python train.py --num_hidden_layers=8 --hidden_size=128 --num_attention_heads=2 --num_key_value_heads=2 --head_dim=64 --intermediate_size=320 --vocab_size=2048 --hidden_act="geglu" --norm="rmsnorm" --norm_place="pre" --norm_eps=1e-05 --positions="rope" --rope_theta=36500.0 --rope_fraction=1.0 --qk_norm=false --attn_scale=0.125 --bias="none" --tie_word_embeddings=true --parallel_block=true --init="normal" --init_std_qkv=0.0442 --init_std_o=0.011 --init_std_up=0.0442 --init_std_down=0.00698 --optimizer="muon" --learning_rate=0.00653 --lr_mult_down=1.5 --beta1=0.9 --lr_head=0.0099 --warmup_steps=200 --schedule="wsd" --decay_fraction=0.441 --decay_shape="pow" --final_lr_fraction=0.0 --batch_tokens=16384 --max_seq_len=1024 --doc_mask=true --train_tokens=101800000 --max_steps=6214 --dataset="wikipedia_en"
Each number is 500 + 25 x the weight over its row's rms, rounded and kept within 0 to 999. Layers, rows and columns count from 0. Numbers have three digits each. The size before them is the row's rms in percent of the matrix's.

# gate: layer 4 MLP gate, 320x128, rms 0.125, rows 277-290, columns 64-127
# up: layer 4 MLP up, 320x128, rms 0.123, rows 277-289, columns 64-127
# down: layer 4 MLP down (transposed), 320x128, rms 0.0686, rows 277-289, columns 64-127
gate277 105:522548498476478504463495522540446499497525509519497484521506471449552521526489486501513509471506470488472539505509511478523544508501492516495488480526497482456477481529531517516537512499516553
up277 097:520490506486529544524466497498510498468496485477477525486487546495525514526497548454528513502557542543486470501472526530483525492527498517476494543459517514545493488481483478464465470516464488
down277 105:503551483505476452526520533472455460512484500509535491482498461493533486491488486523458462495497526517481512487518500517478522518483495550515503478508486480506518518537480510470559549517524539
gate278 102:512448496512484473477494528483492545444489465514503504530511482546506500457472520473492498543512493522485427489499457485504519505511530507479520512482533500518482543474504469444528498469471472
up278 098:533465515505509538484494494454487538473482543524528520478493499548505513473497518497542436510545493540522506515512499513464446538523539538477495517506501488476443485511526481501465482496477518
down278 092:499494517494500494452495508490521478458466484516511497535533494491520553536504501495494514482470497467476470503500493451528530479489499445473447499472465555497493519490461528482525488468506489
gate279 100:559508548476504475479496527479492475499529506479484526498527504453534485502534441485483471513497506533530537526500499524509492480525479477483486513475487490523492448511508483514528496480509516
up279 102:480453434507499490480490464462483479483472514524497496485485505550452489449496459476469509489493503496493494543513457474488486489495503489504480473467513499490566513490493498497512438538518488
down279 102:500542508485520485536523474496487554510502494462483503514508469464520484529481501514495490537493477492468540499521505506491503484493512485488513537517513489508473511492484509541499475489486516
gate280 098:535412458513513484471478523502476461499435513501487527508493475497491498543461509490499526477492555477481474516509521531488452480498459494490533488522443512516465497495482498473498504511485516
up280 091:540485476523520505507481491483521504505488533476509472478532507519508473487493503505490482523496526492481457479503540533515539500495487490433477497485499503534466493459500492537505494477503508
down280 095:474503564502490483526504507509540490448488417507477524501472501503496531506454477535474484517495471477527514521561492478513504518501514432491459534529517457496499509493502514483530501528556486
gate281 087:407500490542495486491525511495500515508486518508538476519489526433497534510498473528512490464468474515514476512493530474511517476503555505487510523509501550516491533490463493464522483458464513
up281 096:484519515470514520494499502548521510486480565531527493516554538506486447504500481493460549461516499509511528505503498499500485490481532459484478496477486495527515464490468501480482506485522496
down281 090:531479473497561460476492509516499462448523497540493555484477523458485453489511464438500451507511477525517481520472499520496491527529481464479498485501522483520514494532460488482491506519519446
gate282 109:500508484508521523505500513512506505518470505481485438496458502475446559506523475518494491499509530503498562491503492491474558556506498524501508538473478517494514470507498501501507508489520507
up282 099:497479477503503492472442531518474470498485497489515501448560529490504470481489490495481490516460515495484470493490512476527466476493485505532524530514571519512505508499499458504491474513473520
down282 107:500477539444506492492521485504540502512505506519493513531472514537488503510485482543542491495509490497540519447453464497479514518521485482489499475500475499478507440477482481498503532470505506
gate283 074:495492512503524554484437519509521505533511495517485491541516507493530511510499489484465511470541487537460488500503478507470458516502474472522530497489465495465535530479469493495533524510479450
up283 082:470515515511486522473467569490505499502459481486509506482504521538507479510468508485544498538509538485542561575473511460506502535535470507494513497481508464510523526529519507523483432512507503
down283 082:468525521472515548520448555540466484502543509509545466515513488472508488505509513511542494500519506544460528491521474488526479522489483497470510460510490503516529533495464546475527488500467488
gate284 101:510513483508514511502517452524480497451491494463549449488490434564474525509513490485527521464497457504481499502473486501532515486444501451532475498502501515532472500508516562484517499533463510
up284 092:489484494514515498471469551482534509513470492515504500502499547468506501493483516514488481549501554491498490516537518545489488469537491510498551452497481491458522510512504435517539497454498547
down284 110:451544503506529498483472549481466493478482488461505496468503458519509489460493499473522529474520481501505511482508490464498506486455494483499522524490517512507496493520494513444515478520487464
gate285 102:488477496537488474528482527517472473520474514485516472514489538510490526454523532498502501456507525493495485516527565516484506504466495481505530492504482482466508454533495496485451509464487536
up285 119:507517550453545511510518499508493500512461524472523510483506487543510488480510552520494494510526529519524523558519515461525481547499515481481541522508510497467488531493491476457472491509497480
down285 102:466513477524465504496491480490501474498506505489499454527483538530486477505490466470510534487487509522486524488499500527511516436485502482489484498503435471457520448477487454513477535506512553
gate286 093:469487526496518512482470530503486451505526483523474509447510512488533462455536511518480548502483464522502455460492515489539514502470498510493483533484504504461495545431481492493517525480523505
up286 083:542536489469483491477501508513503486450530481490495497546498532472486489508542547474532516501482501500527468487478477504542543503493470499476511532526505471484522518525491552492467494516523481
down286 085:480500524509513475542534520483508493501501495519450481495497504495497472507468496488484535553461488494506504471514505476494500523522475503459495510495513462466477489441484505477489560501502512
gate287 084:514500525505512508489519473428499459489509523508499481500518512524502489496459485495489538518469510468525472527453482524502492511549458493502493487477497474525490533500493445521504493513522477
up287 103:511523548511518514498549497493508477511459489466523506553472532533500492504496490477508512557531538505498479460541482506510527496492476469513521519519450513522522516471519497526548485493510515
down287 084:483474465515483511516474468546502497497521487521470478477493494488480520503527520490526487446476486547510529497444519500496499495494543561501540509471500497468497491512472518452482517503495497
gate288 097:503525518508486482498539453493485453540478471503491514448548505525486522545503499508509478464493512475506539491534521465495517476511480476488548477511440513495489489533476548541481518487536453
up288 104:535501497509501523533481489497490486476473470452495489483501488461504501485519489515490515498534518440550516533550526553515534530548494529515496489507493463510500511528503531511522494473481490
down288 102:494494455508465513486540524494457511542488504565543521477497514517525488482512481505485500553461482543489506462428511471522532476511535518502500496494483479477493522490502463467483521500490501
gate289 110:475487508464554546527494508473525455462502490461466487517540502548525432481459451514539501538494472509521515495453468498496502517522512494491497451469504495507500486486488462544519475501527529
up289 101:480541489515525471502491510534466502548474497498436512491509485577507481478500525521465445513470498469535454490504495500492477518522460481522490492505497488493511521508474499525480512474547503
down289 092:507489546515461529528459505502545531463469478500522518488523511470485515539533512469507491471515500537482539521505512518487522488464520513499509524503500461539476519503491488467516480483447523
gate290 098:503482544485453501493483505468473546465462482524507471538519481521487527505542493545478548527466520494500501495510494496513520503473454454507515494489497495439545485501537495476514533521502472